python train.py --num_hidden_layers=8 --hidden_size=192 --num_attention_heads=6 --num_key_value_heads=6 --head_dim=32 --intermediate_size=768 --vocab_size=4096 --hidden_act="tanh_gelu" --norm="layernorm" --norm_place="pre" --norm_eps=1e-06 --positions="learned" --qk_norm=false --attn_scale=0.177 --bias="all" --tie_word_embeddings=true --parallel_block=false --init="normal" --init_std_qkv=0.0361 --init_std_o=0.00902 --init_std_up=0.0361 --init_std_down=0.00902 --optimizer="soap_variant" --learning_rate=0.00638 --beta1=0.95 --beta2=0.95 --weight_decay=0.054 --lr_head=0.00564 --max_grad_norm=2.0 --warmup_steps=200 --schedule="wsd" --decay_fraction=1.0 --decay_shape="linear" --final_lr_fraction=0.05 --batch_tokens=65536 --max_seq_len=1024 --doc_mask=false --train_tokens=288800000 --max_steps=4407 --dataset="wikipedia_en"
Each number is 128 + 24 x the weight over its row's rms, rounded and kept within 0 to 255. Layers, rows and columns count from 0. Numbers have three digits each. The size before them is the row's rms in percent of the matrix's.

# k: layer 2 attention key, 192x192, rms 0.165, rows 90-127, columns 64-127
# q: layer 2 attention query, 192x192, rms 0.185, rows 91-127, columns 64-127
# v: layer 2 attention value, 192x192, rms 0.217, rows 64-126, columns 64-127
# o: layer 2 attention output (transposed), 192x192, rms 0.199, rows 64-125, columns 64-127
k90 113:144095147136132123168157082140104116129139137155112144126125131159129132165102109151138087116111151103150115129098098117132125108094111102148109120143062135104114150149097116112106103111145136
q91 101:121150105155137074163115147116137092115130093142137151085105161103115139076169149095085133125122110144114122111115145125106145115152070124112125090141131132092149106124114097167152164148124189
k91 107:134157099135133112102117093137155144124158137123111101123076158082088170150126122152118110128105104102141164123116137132157154155170149118147098149185125150117182114144131135150086110138123103
q92 101:150126110138145127127135134142113132160094123142130120092113144165128184138147107145140095117132118126114112091112091131101148113149122111095060122130126132116185205174138109131158113141151148
k92 101:146088062114157134147107151150132118139160137122132119144134157151111157121147158153108097132150128118146138054125150162112113106129145090111117113146166128132130156093150157075091119124116152
q93 097:122100135122100087124126135127111089104129136123144106179118108112130142157148097121160153132135104126132120119163132100120145125127109101116142111172116117083155115105127154151153113141130093
k93 097:123123132120101113139106131123151106132124152153146149116104117125109114130120110164113137105110130101133144116094135216171185105112171112127148119144144126093121131084090124115142155089168137
q94 094:132149158120158130104150173147116114105171196155130105096170118086081138110152121129125154145131124135153155126123118127108105153120093148156142137095098133143109084125121150136115093108128166
k94 107:138177113124124110077139113116144134146143149170131125097117117098093152135098145119099176166107161124110128117137121139116136130147096118112129137127125139116111092149143114172139119122092129
q95 091:141112167124124123109193140170131130105108110113112126163174095113149123111129137128155134124108102138102102158095100122139103129156148126100132116120117135103148150129097137132120082133123137
k95 103:102123157119113148167148138118114117133140110114083131115150120105150139093142138083138132144082102140127098153120113133101172110100100165120182135147119157151109101112099136130134118084104139
v64 092:120129129144086130127137154123122117108138096169159132138148101144135107104148124110067115138102137107112119105105126102086134123132176104159148077199098157097138115141153184132113123169145095
o64 082:119103124113155098120110089139148145156123147140114139078116127138101116184107140157156162092145135161146132134152148154183097132116122170096145168066112119155122123120122115120120119076141177
v65 093:121103123123147117062138143120118119124142191152132140146077062101105159067144153155114113116143132121152141115132130100117140182136129113138146082114131161136141147130136193141140144141139143
o65 085:144136138102116147184122110120154142152105095104128109109150165118152128160121117123113114177120107145103131146119139156172127097123144125142131188177115088104116122156109069094107118125118094
v66 097:139144114133126104124140116145174117138103088133114185137109126166152129074175096138138070129133162128112111147131134098127161138137147147097149151143173128116124099113194152105127109142161144
o66 085:134115165125123139115101137095071158120155137143132095133135141071119109146076142111126179126111106163150144105165161134130079114158128130156098133131099143128146133123092103174179104114107129
v67 096:138122082125153136142126131102136174157106064133165118135137110119104141160122148124183152108109116133117137127113130163124150135145105125075105140117100095130124080121129157127125134139085157
o67 088:099129148126119111132099128165138087116162171128125133109122151070132154072109095083104122166117131117115130111095117093136118131115154149152156130152144175109109177163124099153112153107174111
v68 100:137106157163142098095168119133128122130144149138110148139119162156109119105127185150120136141068137157073123144140103162145154071138135126127112146152117093120115146151104083109134121132137173
o68 078:117149133107122137142116147141121122164130086138149141132115095110141106123143066140092107132179131080182128114112162079108110190105105126095129122097126132133110131135139156129133090116108099
v69 096:107149119113127123112115155102133075099092130138164167109148098122162191115135154105132160155115131150145146154101113145126134095115104118104119161100175117137132136160139137118136120153109102
o69 079:164131146143141137154116126140102159148163109117122121180116173116109083130141096114120128107129150104122120131126125086130126175124153145140136095118109150127128098096104098161131158109125161
v70 097:115062166146156104109126102147116088153107123141142106103094116129147146149154134111129137143127131133130115112148150100135100129124186107117160174117130150139109141116131126102136109099112125
o70 084:138205113130108146141127125113161165083128158122121121138139139137127107127129121145150123147122141136112127127135122167140168140172069137152133061149129096114137124122151132160146158143147118
v71 097:129142100120104134174139108075198111137110124153104113132125155116160092116086162136078152157169082160151093110141179095112131120126132131149100180129116136136097079137134192126124148170179143
o71 082:107093139184128135100106164131069153103145127124152114106119095143110162105158127122140119123095158134130125138156104134142107140165137140082140073124151134137137147118132103142096140081077132
v72 099:126124131113118140133073065143128160123173165142137140118114154102107074106128119125120138148149120119113134147089168111127093126128102145106126088134128081154141092113129181115146128083142162
o72 082:135118117184152082126157201111116131115080098117086105132116103132131155166145122142142121121120114115152113126216106138139140147117130141162146155150106164101148160162125064126123110146137106
v73 095:114125128167125082107137135089103128142087135123098119123152102115176138119106167089113097137157170113161137077122104125113118156134145126086134082125152139135150164155114130123125106139142142
o73 083:115134120105137147148095121164132147140141162134111130086133128133031142127139067165146167112102079176101109157134138099112130127136108161142154151127091125111121095113138131146139126119138102
v74 094:137086119101137125123137118117129109115103163143144149138093129129134170143127113108130161128098094116148137103100139160092145122121136122122131163126116132141103164133154105165153155122118115
o74 080:160171138150120148152111144101124148136118117111156099103140152104134100168117133141126112139142167136133135144149127104146097153116172142153141109126101128098135128145106096096147108126139140
v75 097:085097123179068142161111135150139133103162102114111162121165129139155155132119082132132115158173113151111124108098143102122129123088145084093130114105099146125110102184124116141086092102105116
o75 084:165152116071157130122129121131133120164112154122140110138105179117103155136119146087133120105120139058150125138137115132108103113166086185159147114139121106116115134108143124118158169163145141
v76 094:119078122137114106125129117115108162149111155148148155122120124106162160112154120145131098153175080085133141149078141146177181140077135158163133113109095117130131080124128123127157164123089119
o76 088:103148127098122132112121110112135098113121133121127122141134155152105121129081120126111129108095186112111124107162119107100094110189141103075128162118140117154115146142107097093096134103152117
v77 095:174151132137118125107122179097120147104118166147106109117132120144204156094190123131160119128130093128132149107124117103145145105172141143157152083113167096120136095152169139154155117094103118
o77 085:119115103086131096133115074150104091176141121167108143119151154130096094156067150113117148109120181134150078150154141151125130151120127104112130178137131182131129127099108130106138124151144125
v78 093:097098131117121092157110136105108098162137112139127111096174104145146168140140124135115115131122118114153142131099183109122133097135147164157118133122126172131110132135137152171131105164144120
o78 084:166133124138148154108133157151146168117121140121098135148117139111136094138120129125124157133108127140108080135149097150142128125132162077092140121119120110153150139127156111126140102111156114
v79 095:106131096179145154134190114164125127144079164169153097130099105149100140138107123158134163122154110113124110129104131091141131153143094142110107150140132131138111082153155107157141110153126128
o79 080:133092148066124100121085130139171129119154110114109155144150136122164100183148127115143103126107166116121139132130133160136122122131143110136139087140144132114140183134137145077100155122158123
v80 101:170130111116155150102125131160119125126152098107122101139119127123143119114089105182144144095141118177141144090095145110149127115162111062165129111170144164167148126151099167125128148115133112
o80 091:075147099148108080143122146137098147143117178142127162095151117132112136151197124109113108149118144140087143155123113158082126149111159173098125137082123106097129130126160136117150136128137115
v81 097:130113099129120162144186106105114126133141130145138129097109134179151160152126124115119127112156132082114145173160111167157192113126127108092142116133088122143150137145117129139106103154167132
o81 082:138136172092121089105102139131126124130121132098109117142154126095103105080116138094139132138114130149113071100097152117127075131147131129142103140116154131154139140101125145134093174127116115
v82 097:104131124073127114146157159137128148157125166120116106148136139109138175104138121154170131101113136154133157101114104089127067129099134072137146144139114109130115096116154147088166110149144154
o82 085:147128138160145141116146098120141140098128120123121109091147114150127131139139110119111123160122116093126090144117124164114176121152087175144105124137135134162152174140095118143073161133100101
v83 096:139114145129130119152154210125116135120070116113133149091134094115152063120103097110155118147145121124098126113164144106109150114153168126103129151140115115116096103136152126138130159124145117
o83 088:141147108097114127108087096100130127149147126095139116131117145106114198101114164172112150110104138108159107187090114129136127163092103154161110126120165130136174175102091161123082089130116120
v84 095:130138108115115161097118157120085161130123133111083174088129122161123144099116159116162184133089129135112188059139114128114127139096125091111143128142121129122134139111154161110120095122116120
o84 087:150127121159124123142161124137141144128143135158173098136134115122112120130130132116135055125161100158125065201120122140138128135117113151145141141115132151104185114108086126103148162129112141
v85 096:071156163128121099105118115118165117139140153151124128079143140107139168161111126112166123109078109129105140131144175098096135112114116125075105128163158175121139132106112104168099123123084118
o85 089:198108105152131146135146118106116134131130124091134124177115120128126121139127108127126128127178158108154106138116123150151118101157174141175120074071095091136108109125145134120123129157152107
v86 100:125091151143115147129133126109120124130081186105133110118093120116086105132132117098094114143084077107085121147087136127110124148182103162078172119108148147128099120111127134111138114132120132
o86 087:121132100116115136133116137136129093122179082173123152153160134150152144152133148139153149104187169134152131116164140103119132102094155110157100130131107108087162118151149122130120153103137156
v87 098:106159131119166133123149135110157116139167132127138139131138123151167124146155144132050113100149140175123112136149077103114133128155157117081111111137120087155170140142138134184142158121121123
o87 080:131091130145079093107102123171119116129108143146105116129134150126086119133062122127172135127123122094133126157128169145133130127089141133144132120097135163091086123108137092102141091141112139
v88 097:052119121128108147124138139095102128127118120119134151142152155125058088140145091133133114141116147120153079114111083107158133121098137100150095138123147152125107089144155109113160155170091132
o88 083:211116118119159110153118126137123131108140148175116133105118131140151139082091143118130151135124104149109173107166149147134153156125100131085125113139128121124147161123128106128130095070145124
v89 094:133116136136162128105088126118094107099111177103130091122103068153113090122104154094114101117141130111143120132155098106156128125106114123123081109127111100174136162143140155151168158112130134
o89 084:142141120129104128132151144129123135152122090148107155161154138096150174152137104133146141103108093112148152124134155136088123124141128155143168132151108163121133097092114104095103120164129132
v90 097:113158128112146123115053148122145118138151140110158156109147110130166127072097086110118151125151134111135113103129123105136127132092102130142136100111076132115136150126056108125094131154143117
o90 082:139093130171114116135168130162101119129109138153113133133142159121082102161178132139110123099109113124136150130120125142128119097146143113089138120146164130148114144127164169123150124116116124
v91 102:107089135097101148129097126122159093113107127109117145135154101106121110137121114141126145149142136137107127121189140145123123148093114138134150129099132155153120120167105133137139126158066173
o91 083:134160110146124115136144108120119144151153121109158125156113100134115125156145141110112102149106111107117118125112125107144129107167131112110145125158116103086167122101156107113084121117206094
v92 094:181147185146145102108086117116173127135106140142156108118107131145105159184093102091126127135079151090167123112126133154162115105148155114138144127113104126072123121072156160158151161091137130
o92 081:092102072104126155126157126129094155121143095113111128109125140101137097107158154171121135116165123140125142162151101123121145141132098155138116131117172149171131150182104100119073078180117152
v93 096:112120112169112156115144147111167154151153125122089070128146158101127161118137169104137139144078124142144127175121127145157117134097156098126169122137125090146094125156118136093109129139154119
o93 084:128151122088135080115115096136106091124071139113161177147146094145121081152122073162138106118177101123132100089137116143123141110124091118143127127134121161106154118096129113153133096132132135
v94 099:131105096140142107119150145143116074117193120119107137115107116079117139133133136132123128092119143145129198091134117167169142139120144179124125174120119136106154113142122099170153145083123132
o94 085:137159120181115145142117118170164152143113145152182109125176139148133135132165115120144139144144131097105080162106150079112110132162107110148140094135129158120139160142117166096124140140140102
v95 094:118121113153165069119119134109111148138150058161145100138113121137146105095094083138077093104100128124137123096149124159144093173149145136134123135141115160159107122154105141077098137116119137
o95 083:120124125086090162153149115154134092131094199124098153099128151124115138140152170124167176145144112151132092184135104115101168099120144111129141117128126083100160120132150104162173108137136112
q96 105:110135115142110167131097120104152137093165070124100115155121132138101134142107104110155139062114119123096150129105146126111192131153102181107083118117124119109105111122113115078065097135163097
k96 112:120114161138170136121147114113119098167112162102183152144127106137155118110115134136126155124158087110140100125177144152172126129114134117069164135138161103114158133101136084129133147149131143
q97 116:149117140114125100109123124098141127131129101083131132136136112111138102165162101154138137153130149092100141140112154146095116137111185082121194176087134149134127144159112116090116151139148112
k97 114:084183085127129164164133169205121086114156146157140116137104123145126172095141139108105125083123126124112146118128154163110164138111128133114088134163121136151138088103132170130110093112144187
q98 116:162072159138137115158104144145121093139076153126147151094115152138116142116149125107139099076159117107091088122105123140173148110174127144094146117124112152134183118137140128120135085147131115
k98 113:134165101127114104127082161167121121122119136151117148202122102155116142155143177123127149164133117128160123124141096117083077119098097080119151110147092105112108115130090135132140183146112116
q99 106:133130135110106120104141142119139153148128156117129115117097137111137109110110091174125100144148153145135095123132141103144121123098110129118086093111149125172158142129097128160097108140110124
k99 104:086131158141164121128082141116121127157145131114102137144112153152124163097110131109135108153113116156122133116119081129120177136152141093134115164132171141113111111135175123151123117130123119
q100 134:139136149110097180128147094140168089086114138062160102130116135125096113111119122115136144157124080108120176082123097172115111125154119134117140105109119149101155097121146140072141141137124168
k100 108:131172124129097144142134134116131134122136141154141177122086108093146102160129152092112103153111184134151109118107123083114111113112136148111105130121113100117116127106133101133118091131144113
q101 121:117140099094145052092078153144112138127088156136137119126102116174110143155122096131110130094135102124123123130047123139147094091135126112145128130163143118140184110119140140142105112131191116
k101 114:119108082150112152149129117115121095152122096132139154134138110136108166079125133068138127157153163114128128123154128101128119144148085118152150114112092139108095123178109142093127105109096152
q102 118:087138169158154125114149084140131121143142090121137113130128150175126144097125144157080093141152137142156115124087101133120172133107131139083062134101093172146134135103153138172158107112132110
k102 129:131127139106112135102144148175126120117128146102162139115150101077120111147138086129120131112091144105099100146127157161082122111154150127146122128137144159130103128128118117093068158145154105
q103 117:152088108161107148188118128150178151117114143120114088084099155100141134174134156120136090132087121128112134110127139116098107132123149160123153131104113126112148154126118140082149125122096115
k103 106:092159117105139140117170147081104117158174143087130150145149110125121145089151129143124161098118169108154151131148120138107130164167111088136127128150134108135119145103108130156115136079131120
q104 124:138109146105194086107126174117125128169134129153151170145152148144116107103085133131111128120116133139147057140091136096105169146124143123149106133116169102097123151116122135173093114146173108
k104 117:137113138128121119123113129103086124171142129135125135110134110124135116140189139149126150109111142124122133116111148127145099171115109153082114123110134099116156135140115153085128129101137119
q105 118:150126125133112193145138142067131127091121156156102144142115107096109106150128124105141149178088142141108114107141124126107132102170096130106153110119107113139127154117124132129168147146172150
k105 110:094129117125120116127111050152148129134142101115100121137155129113141131133111152170126121108122117157133154121115110124093131153096162119124111159115179104127122103127109108105163137122103159
q106 123:133144147104086141111135173163085133200151119141135101081126130144117088127103141103136135092139110155118126159064183139139114137165119136141106118122130143131147120195134121141129148107127111
k106 118:112133076130148128143124093117165141142124150139111128109125167123142133128130123119141153153177144111127133072138100085158114111107130128137103101144139081141159110070131138101157145145152183
q107 115:149128147108137133105139146115097109148118069171117107121139125143139134127169136108120143113153124189147137137176118156132082117117123111101095105072135161138136111152110120119121134141113117
k107 114:130104131138133131135096116106139132117151148074124135143141140129099165120088136113134113124116154110076099162097083074161149146145143137170146125129138115121115159114139141172091153114129122
q108 123:140153115106157164171109144136154095111102134125161120114180131109112127148130146115146134163136130076125149106107110151115108156160108121131132109155103111120155111105156130094111131124116135
k108 109:081106118161115119105139072130136090112107138089148126171090140128127128129142149119117095104075127116149150089100148128116132116147138151116111139127090140095144119160121149111120167118155129
q109 110:073131126172174105127115132105130124120122087147158107151140118139142105137156117147175130127138142144102150124112136147115173070133123115136108123134126126154105085148138132126096167104140128
k109 111:153114168130120172148138089132166160121122128100145119088124112126122147121132120146101129111087127100097111073157106125179141131145140117128152101099131124089120158142138098132149124133118160
q110 111:096081138090119059121149137094118126146111116150130145145093159162127131094142174179134088132139143156157103117154104164142138173103160137118099136116132137116114183119132143141090106130101109
k110 101:121143155129109146148106106133122101142137132138137147167154084147127109126173058056144123096123093130177119119082113112118117130170119164148154100169109077121125079162115139161078099118137105
q111 105:100108141111096110097135136130132121086114114100156115182128154109070122094137159117139099156120137141073138137146110141153128134122122137101087137110146128126095163143120128123112140115155148
k111 112:097112175113178167146168091109122137177157128145155112079104126123143141157140126116118155094125134124132131125125159155121127129109144174113107157142107086118133121157107122118082138173120112
q112 125:111137099174164115071099146102099097171133107144144094097132083127115127116137118133126144152162080110157120137121147147174163124135137088128105146128107133124140106153138170165105067156142109
k112 112:146103153120120122138134149152162130080137128134122138126142137105116124136075105106102123090107094083118109160123132140128114123130121120171124066126166072095118138149109123130128157120163111
q113 109:145110146133114121122148112170109145074164178144168113161166140154134125140120042097122127126133130117108132100125099146126161154151188137115115131130141142140138135087138126073130142107107113
k113 112:136105136102117141112132134134133134161127123108123147062115089133158091096122180134136159091108185137151129130111140141158094124111110125129113091102118098134121153155120135158089138110160199
q114 121:113117147076144074100138165121117150194170104138149103160143124113124128086141092145114127061092130143168093146104140121122165148134131125127137147114161113102116117155107159177096160144107140
k114 108:116129107140113113097124125117080103111114154201149117120110149114173114173152160134159158107159102122156139160112131123122129161115119113136073160126082133144145151089129149133101093092145137
q115 117:126090098110158088118151132148131125158112125107146134154121136132129124090158154092129111090130150155134106161135113139118122097124102136171130147147122149153129119128099176199058148118143110
k115 110:092123142125117131158080113093149113147111111146189133145113133146122146142149131146101160125122152084147121140092131160133141144111147144094119142129134133104170094139142107079140089104123086
q116 132:120162103095125079067119174098107110150157118155158126119134159155159138134124133179094114168115126163117111124101093094162132147099099118119105145109168169154150169123158145144114093099109104
k116 110:113098149148159085147116106154143150184124117120113129115133107138117091114128097119149117112133138135158087197101128147092131116114175121149114113128104123091126084138115106140106164102125093
q117 115:180136130133138108113158107125121094114144133095078165157158124115141098116160143115126101115107108120129159141135150105099125121147113131122124116138126130126127122110128108122143136117158099
k117 111:076143139098123159158145095133108134127110137120146123117093135112072169102124077097117156141116142183113102134113119179145142122136152147119096143130121146123145172124128182155125111102076128
q118 114:127097154153127178152157105109136106089151093133126130149115141116152139092106125122140135171118165172097133138145091117099158092152147107123159100122151111084128140115122100119164145130126152
k118 106:152155082143082085118122176090114153126121136112126091182103107149141150121129154117119138078094137147155146123121162113125113144159108125092134146107129140138116080134090112139108097133121105
q119 133:133111162116158106103140150177106152167112088150148147157146139158133091147134103116105111159122159132136081141101097142138156106126142146125129130157134165125137098147107149142080102107126091
k119 108:120168106126154080116076126155107144157106157117183167085094101102091142144138177126118135085118140123161179094135154134128106166141127133128119151140105091110139119104128111134125116130101153
q120 107:116132146133135091119158128118170119141144139149131165120113156123136149127130108119082094119101111115156136121146138155158164130120093119131131151154099108120102165099076090093106159126123143
k120 110:149140151141105126116114098137081153105136120124128102131127130134117114101131170133153166115099149119119148153104145135092147136128118134104112108123145141091163097197173103143140162122154141
q121 126:091156141119147119162131123138107120098140112126135105137133123096142115156138103138113125108102081116129127134126133109122140134100101147152144122135152125137150114144131141151123157114090153
k121 120:120133132145123149102112133168101102156117118143157116138103130129132124148150113141130124146128113132105102126116133148139142116159130133136084137128089162152154135108150126089138116123154100
q122 137:104129132137131137180147122174074102082121136113174137076110185133114126121097129122129141142123110095124127111142129148143161102195143145160129138122080119109145125130114125083127138115090128
k122 114:151155123086106152104133115104180142176136105104097154153132088108123133137167101110152133098131103145141162109112144145079134161147119117125130141154129133164136138135171100135143105102117113
q123 103:147110134103092130146117114144122131162113120096127141111113134159112148101086127104170141150137184122111117143160122136176081127140140145123096155118182106149094147096120151119152153126090117
k123 110:124152146126136148125160130108134145110160163122144147172120132073150106114174115160120111124119107156159156133070138126068164139098182142115084099137084133139135139142146118163113155115155104
q124 107:110099095111174118123116138132129137104134204120120161127072115113136122089117132149141154174145135134120130153090128109130149140135133109110098090114120164092121147124119151119129147165083117
k124 120:105140107100136138156124133149138105180091072148118146155142150151102144136104163129097089095147153148166149094167098152164092124122136135129155134123129133131112124131128163122129133061136073
q125 110:123105103114105201168137126093134139065061120127103170139140096113147125182138113093136155111155109116134152110088147182093114092185110135134158100116129123132143123147138107127157152099153164
k125 102:196166164156130130153128082162143098147138131086153087147119130122124140135123124095146123136116129155093149113129092123146129155093143101112144125112082111148103134100106145101096094163057136
q126 117:101172083138147165140153106134153128080121143125105107194103099154133110117153126111113160166088134098098146122175114107098141108142132146138117170120098100118112134116160122121158134134102150
k126 103:145122133123086162150151150109087098128123136090101138092112128094149156103145127143088144123143143143115124149117129192169096141147130174154161124113144137202113109099123062102148166104112095
q127 112:129152128116082120114137106120116118109138119168108105102126153124121129107123138137124142154181167148097119129115103109135095143106126156127130141121147105109121102111157089175091086124130123
k127 111:137128167133162106082140180136107152161112122109096161113166122113135108140108121123132164164103117130123091106153145118162206158118106133139133130122094102172133146127096156122158131132132150
v96 109:138134156137091141131098095151095181150181119123104160116122184166103127119131143133116113166117079069089104133114147178145097135148121102158115105112132114126119092163129148096093126125115169
o96 110:164134127153166178113095133099178150123115119096166070130104094106119160114131132131144106133106128162106164168134140129102160154161167163156129124132115121139091164095111100122134111153115109
v97 096:098171077117147138157152168148118139136113123120134111128146122136139102127097130169111107161163090187131113152154123123105137104133126165122125130139146151164131103112125102117112133144170128
o97 101:155143140150097090130151126131108140098170126158137087097106144079105102172110099100117135127134120090089163098093107107140116134130143124138145125109082092151121147152136107154111090129145139
v98 098:092121115166120158113154104152092138139102117108113144167140134145147148164114144066152154127119102170127088137081111135115137133098111113142080126097087107157080164132157102139113098134128109
o98 104:155102115123101137155122107098166171117136163103112134085130111160126101132172129186126104102132097118131143137141112092130135101163118120095142167156165151097202104124135140141131150105113109
v99 112:144087101086129150166138158152119120128123119095143158108133167166156132121130160126129143188148155128109087145115127086112101169096116104099114155119155131125111111145148136169123139055071113
o99 113:113136133122108143144145092120146122128133145144092112173108104137110134157115124129118141133129114132171159120162132119161137105141166119143141123138100130098155081097126124105143052164149121
v100 101:141156143151148111124145132157093119122089093131121165090143127130148138126146140118132111115115171117124118121168096144156147113133155099141141128151155116127101151131159130099139098123134115
o100 103:156100103157088088148156163116108101154121116110112132161125115154143138148151114103126137131126125087124147169136101120075135117123133169106147140147082148124157132163142068103084134118179119
v101 104:108146144141128152107107138150122134120184106142126089120140102134136166130128169121152159102104127180146127126108097159102107150120133113122174106148155125139121170137125151128100114100113118
o101 112:106105132117159148106117152108137108113115136117102123145127161119158099147081111153119131149098195092110124105146166126125085127170137114114099169143132148143125129133172104085121124093143111
v102 103:134110109139132096102186136159117175135123127122083126136141162148147135105147117131141112077160125113125162100098119113109129136129152138126104105157072093164123105083151112110113118101124103
o102 107:065123083165129181135105137127112107077165089138148146156097126099122117094171138131099103137141085141131147145178113119169136112123135095104142141141166121058142128174167128147081087120144154
v103 097:123121113147139102127089108161126116121143115114127110078133094142159133087109168121068110137131149113156101113136148116123110116109108119138151094142144143169153150160154144135139149132133116
o103 103:141120154102124157165161118132134096165159135131152164124108159116086090098148106108164148123147109129119133138135117090130133136104140146104123130102080139112099160136134127125124082114103141
v104 111:096127129084164099128115158145150178118146112125121116104106159121125131139125118133156113108144115119127128179156179130092115118146169160133085124160157112127127147080165128121137127135108135
o104 115:113156169122131124118126094146107139122131152127162156178148079123105084126192111151105113114110094145108158108104147115151075126130116128097156142089120153110126135108124139095118162162141154
v105 101:164137134119143131115139146163123174124122128136122108131141141120159133103135153117079116179135149160168085104141128142082098103130148116135166136090134115121100144096070090100099120137159159
o105 104:145075107134103144126114105111155086114158145136139146155125170141099122088113129087168131087122160121085156112086170089148139146116152131130120107116145127144141136107105164138118139136138093
v106 100:147096092114124086124139140103111146175151114107148138145166124069090107116090105135119174122129146135131127120107141125170116117103144156145097080149129152101143161132085131099118110137136138
o106 102:137155150118100162119125095144105109151148102110096144134139139112155112142137145103109127116134127097105158162183124155123171143145112129112151137118146139087098082113150150142104163145130162
v107 102:144105052119097096141098132087099143142111102176156184124147117099098103115149155161160129099120097125141128119109103125129175177099098095122098131116105104128118099110182140130149149118153117
o107 101:107126127132117106123150138139122124095109147099081144119139148142162146148151145169102153163146144148125129168120152136116123113155112149167138085105162161165138108112134160124099114134111129
v108 103:070078162134118105138140075144146150151144165139092129123127116125128142110142121099106093142116190091135143134148170160149113118122112173138125157126168130134173144120094124126139125111163188
o108 110:161144115123114128119128141146149076112123146123106140140126134106122171107087121177128116138108106116128132130105105138110135109090166133102128115119156125085119167101142148133140104125095106
v109 110:106140136153079146123165170101073170156112099122095138098123105127078147101146151112145104143125145122164156108117150148120122109110114101157150108116177127114161132109078143105156100120152122
o109 110:122105146143104143095112093102139117096120139134128117149122125105139109159145090112133146085185099143133141123122133131161118117168133080131121117158095131111074130122163117127109114178116142
v110 112:138151135146139126135143145113143139155163139163123137109099141158166184118121113101186125105165103114108117117103119130115121090126151101128137133116168157106107104133121138155143135167102117
o110 113:139149147116150106164131133097133138133120111070154124117120069122130142144126145164080088158098097126151147124146127093125147199086134132130130167161095115129130128156115130113135102123104119
v111 112:121109131168154125122126117130111125149112135131151147112099086120129155117141134137136097098126132094115146172101095110137128146154157134117128146119160147097108096151164120135158137080115201
o111 113:148131113165147108103154133132073132090124116127129147131122126122100137098183123131105159155130086135123095108137129154073166134164118114115111084141118119157156125122127156149102139150095122
v112 103:127137138090147110156152109115115151125135084109150137135110146150135079079128131106115138105100121093109104155114093162115142123139115159135099146106132131124135136114132172135168088180148132
o112 103:134181083149141140108115100133134141137110209091172130118165150127148143143140114142147105175148170143143136133141102144179126127150163155155162103134107117089132137121117106129131141109096086
v113 102:131104132135125105123140172131166118155130096109110143110141166130133122116144143145161132127095115176072136140128096137107101124135140082129177157139111140128149113135116140128105110109108147
o113 099:142112125117128163124109128143104133121083115113101124149115127113106156144139120139108139135135123102180156112159143169171075126105139170114112125098114128185075097140115119126100108129142128
v114 100:139099106152119100155105134139172110135118118118153131131106146095145189138095129163093121128092099117154105145136164153151139089105173133156178147153152132140113078126129140127122156118112106
o114 101:139130164133144133089154146174065125134134139119103103141171140135157110151149094092132149134157122111122111145147158143144130166106115096123125120140067096099121138164151135119191109136149163
v115 109:110107141119087171120138151126098123141135137098112139127142103162129126123121074158135136092076140115154154095084197097106123139131143080128143143117147116127154137156121077123117154115121120
o115 106:088086152132105105093126120125151138143146128152127087122110114132108112111147146133150136151129113137156092148116132084186127134111098142126126123179146147125124174142137118151111127117133165
v116 102:145096100129125132109132149086147143153084132133141097117134103103140090120103147099144141193062107133135097092123113097132133124129184142107119152095142141123107129115155147109173128124145147
o116 100:090150142123113115141144110146122135151099129105145134147141158151120152094177126128110129112151118110129155096113151142113110120184083119150120167162147173163107128147132147105081149125128082
v117 113:177082144149125142152157119127128107126144113131112107135082116125127163151168158128149162150116136113089125133124159152125118093103120066122110169099167146130092119110117097145101143114127119
o117 113:100073132096130094101107127153117118140111122092103197095169176112089116121107130075150141100129114122173130153140120109101122107144157152115187111168105128146153142126141124130140087121155163
v118 106:159124144152077129113122146127135103143145134134114149127135161189119084124070119130144096129132137148113129139131121161133162184130137151117137123148126080131140090106130136137074139154160131
o118 112:106138123116123135145133130138107108123111133128120164101147158093190133151166126170116162119085080099152150125148088129094113095127084183160138126157123169123127181118125112098157151102107131
v119 102:124126124095123144155117138115071110095120153137134136147143150124129124129163132146099151088151141115082147161111155124122128154116118163118127098127108140123136163099101127094131091094096092
o119 108:153151128102130130111127128130179142166124114144148140111106128102129141121108117096162122156124082120126141147100124119105120121148127159153142073139130121113156127129109100176088113176144145
v120 097:107137087116109130154119148108144115115174118105116138121177084136156111125129114068108121107148107166095105120189143143132148125124122116050128139127109107121157125166133159123113111134171134
o120 100:128145146116146114115161089137158160101089111129112121142124143167159104129145132155125152172158181164153172105106115142134157123148150108145117121135147137140072087181128086131140165161116136
v121 103:184107113125123172100109108138112096141129110074141161148134105115138132094120162118130128192065156128104176110152152107137172124121129194089120147125109110126168141133099125126160114099094096
o121 097:099129174130114107184151098153130116100132152174113107100133137199130121147121080130175130122101087168150106145135111141132182121122124085145107102112130120124132167094135151134101157112105165
v122 095:136102143103134131132125113144116148129124129180145120112130109085197101063115091095147158140153153134124110117100108126111163123123108123133153087136148136186086115122115186104112119134150096
o122 095:126118101160132159154128122121125083135131115085149121135174128126103110140089116147138164127115089119151129143138173115142096116100135127153158105136117130089142084128141107140130137133124124
v123 105:118135131109091149115145119145155102150121105085122166163119146128123181150102131124130136191144142105127128104115147136100133151109116091071100144087118094117126105141111102140116157179116087
o123 105:094106112155152130118114124091145136152097157191100115073120131111128128110108135164124114093140141183107126153154130158128135150129142157124151152143167159141114166138149175086190081127098121
v124 099:080112142109114106123115137136176127129135150125123145083159138111155133145116090116107098128162156104147084129150147122116099108124118167101094096063166133128115110130087078158121127104126108
o124 098:158127094110137112084137126133149150104149117160121101123160110104168132155141111103111116109134125142115165136084142107119138149138153136144137200132103152130138131139136141097085157145115141
v125 106:130111128112096136100114142138115187131097126110126150116138115181130131134169146154175108154105134109135113127144140161131129131083106110137195128138130137107132095162164100117126100103093121
o125 111:101161167132135158151131138162131132115132145148110108110131127072097142099126122115097138140094123114142132148124144089122119106166169111145109133089144127145129161140126178184110143128096088
v126 104:116143091095112150128154153129133107129116148140153158117103121121092098127165137115117117122116095150104139133135157147092115168141147142074121130155083141114126107110127147135136154152142147